Weights of a small transformer language model: 3 heads of 64, learned positions.
Each number is 128 + 24 x the weight over its row's rms, rounded and kept within 0 to 255. Layers, rows and columns count from 0. Numbers have three digits each. The size before them is the row's rms in percent of the matrix's.

# layer 8 attention query, 192x192, rms 0.253, rows 70-77, columns 0-191
084:088149107123123160128154122154125101148126129144122149121142167130127118117124139125142131157138112152118130105127116128095163109113094164182129134102083118095106128163130176150097097119139167118089131147087140131125103157124183142091146115109142087116138100119120126165175157108150155169126152141143116155123157129079115140133156146132141105154095100149139085123143130134159135167122108153150128181079076121118128152145138150118130127130106090093135058074132127170119128107114085133147076125108104111121182117161123125107136107122169110111112137146117111105126143149141142159
086:123115096140111104164107146119142120074147136131144113085184159141142148123123133156169129118092198131110136120108131136118095125092117135114102113108120102102118137129128130162112128152147069170142133142144116146110132111091150116124151153152134122125105067121134147119107096065104097146126170147150146159096169118123152077117166137130123107153156138098091101141136131116152113145108140166145115124132118131099154130125151141141131146131139147179147105123125177155133101117132117140147136104100115117096186136127126114122119157086124161072139162118168106144101115165164087111
073:117115162135138118138080130101119119196110113093126143165162134127171129148148155099149115104145109102117116142118126160159128122100116164125148128113157132123146128134144113131154129081110144128152081105052146078156103130131127114135121087092134130135115159142130094106156146104120099111135157088119096142125104183115116112115157092141128113172098129148072129167075128116112120113123073179166141130150103144144136103152139091132184121121127117145118122113077115159138138096102118135119176116169109091097138138097124117130129112142129142132099141091136142112117102131129122135
079:105161121106139113152156110155126110151107133120086133145128143128200134131098134088101094118132135186132127150137110118153128150159139112113106102105102097143115111162161117146111140141145102136128112144122151079126128136121152114157103136118112136130161091122073165075173124133097099149167098145114124125124151111135104123135161086120127121133130123093114105107111129121104133124172121148101132188135149144108116096100117130120117094150135126121128154133153141128135135111166110122148130116071080122127212142163099060139122120102137152179123161157140127114129121088104128162
083:138099127083135116166118159167143153155159138123167086118123128080185152112151102118132131140169102137133152154114158116109123204122114117089153106128134098112191084120141138113118144127134116117149170171107170147095115161132099114121124150137124130098104121144109103135142144171132124121121131105190114112129149097109134127129143112130151113121144145148143168144095132138112132132167184124145123162121123117100137134137106155145142184154127136092135106076112137158111109152128104100121140146126181141161097084100118138135152129070134138156100099150096123120109113121128130108
085:097137121118143121140145139152153118137153101084137121136133124148164116141107129113156146107052151095118102161121116109097150117172169144088130116131133121164156139124130099140126146093168133140148130109087077102104127138135165100186118118162139168139127153114107128086115159144123111146147108158143173146156093104097099133134143142097099148112131064122121125096122129164143090150138119111113119120068072095154129126139127113111123129111114091149097080134136109146118101143123143161176137169165134135096160107100137150139094160134130151125115143151128124148112154126132096164
088:169142139107100125145119084174179087077131096140145106124155111090088120134084135122136139100133152111115130117120112129096082108159091107130150124169128104131119108140141128129130126095144144127124119114130136138156115157149089124157109148153069114098143152164116099131124113161153133121073125136093132084153123142147119132162101142134141108159159137110117133170121113151104104139162118172146111096164133111113146157099168104134145136119134157159072145101098131107093144144129114111111143135151131177143112162152174142113142129145083153188147095129138131117122083115093123122
078:159186137150138106113137170148126107116142109090133058123129109159109122139114135135141157131165105137139085130135120081111159126133120120104133154107145140101164113182111156158142136118186123130140149131119145164189104148140151085098096124106113110154120141127107159123161176095135119119144134156110178092127152175124107130140127104101134113109163159146162152140146114106113104148150099129116098087144110131128132133180126104113115102169140107145115113145142143122111119114190138150151127120142102141137129116099116154131122121106122159099121105099140114082136085151130184091
# layer 8 attention key, 192x192, rms 0.243, rows 70-76, columns 0-191
079:142122093106202124117122173121099121154100143144064122106089113157150156129122170080122134174134074144104138094161128128090147148146152097121125136112131154107136119148102098147112147090112116137127113150169114130145148114133171157100135142159144114093088109101081142179130105146132088154109157119111139152116153153117132127130118108095169146142146121121092116113162139106153107093065118139143077124116141121148160127153099158119108133113154080128141131107125153124160133105145125128139101102123105101083141131098147118146146096139157128128131122130138132141107142135135103069
085:085133123098134165145169143116096138108091121159129089095125088124126178115125133148160148104130121127134122109113149138146149118104109144096107098129137153096119165109121152116110095106123108089115134101126131141112127128141069117146143127152135108160081110102152155166158088120111113116108083165157128149116132184141122144147171143119174120126133146187165110107120142171115101157134130177104149112136106087108108108155135127119121137138122088118143136122120129137122101149120159076169102148159135110146144182123146146125179106176139151129120119095085185134125120133105135124
085:134113127118125093145141101103084144138124161086138142105114159138128109150087136153096091112137119183098093114126101125128123103133093159110144110141144136119107122144113128172129155141111131124155148144133143142100145126142154130133147133110104133087163075130147080104072132133148161102121100140177145182110134105123094098089082155126193100143116123123131123128103153147149149149099103146076131128145123124147115150115108140128113142086124086105123111174074146089136086148114144148135129108131117130088120117106124148142146126128171099099081137106095128087128114108078109131
082:126111108180095133154152136116154123087077108115148107114121123136149160123094096150124112148144083130153096125114079098116096147132078086142119140122159138155134172176116116159133121128145115145093186143154043094098113131110117107117151141128127125155129173137129088095151109106121167153104142127124131125133151166130154124136126122131144121116146123068109120076145181144119141138123116164115114147109111102132138148108095127090136126102149142118125082121096134130121077121114114124135096114130130139101169153103140140126123124154124123089118161124092116154082127150157098107
084:151091125170162137142152135149082091132107123120114093141131127112134144107152118122148153090159099124130139111137141093118136146074113108077156161085152168095130151158152127165129141133118122081122130127145121094143137180167135152128116120146153105108100137126132161104127144141164090111115125141171138091084155138100114119158153143139095119159113141175130138121056131152103129135123115118126103110140125159092143148134124088133142146056150128108123114131165125118131161099131141091122162103148110103163106085141138147187101134101108128122126122158131124117152114120151181147
088:111133129147132096097142139105101124105163147144150098133151133155152174110148106156113142134097089106141138129108114144119127109100108135155087089132116089091151146179104118161179153120123132146105111112111124117106136128066111115150139127125100130129136133115119120135132137174138125146115119125099140175113085100115114108150142133128133090117142078141140161145154149082110120104139151113095113124135125177096178110102123148120135134111111139153116122095159125145170091157140131107109156169105165126120145117072108107128115138128134139146152187074103136184177131090098125168
085:141104155116108152130159107111102071169125125082109132146142154138089099146087133116104145099154146107139129113131132086127125175126122135131134143168148097133127134114114134169135143121138131100109138124114071151099111124108114138189112117114117115127142099116100128139103177147155110111136127136136112129147187154135136097115142172128093093126130112100171172138155083121118132140152080117126103084118174099124138109100121112108138074098120172136151130092131101091131064134139136089103135189123110124128102131140131115125112127096149110144093121110138124135111141065127120157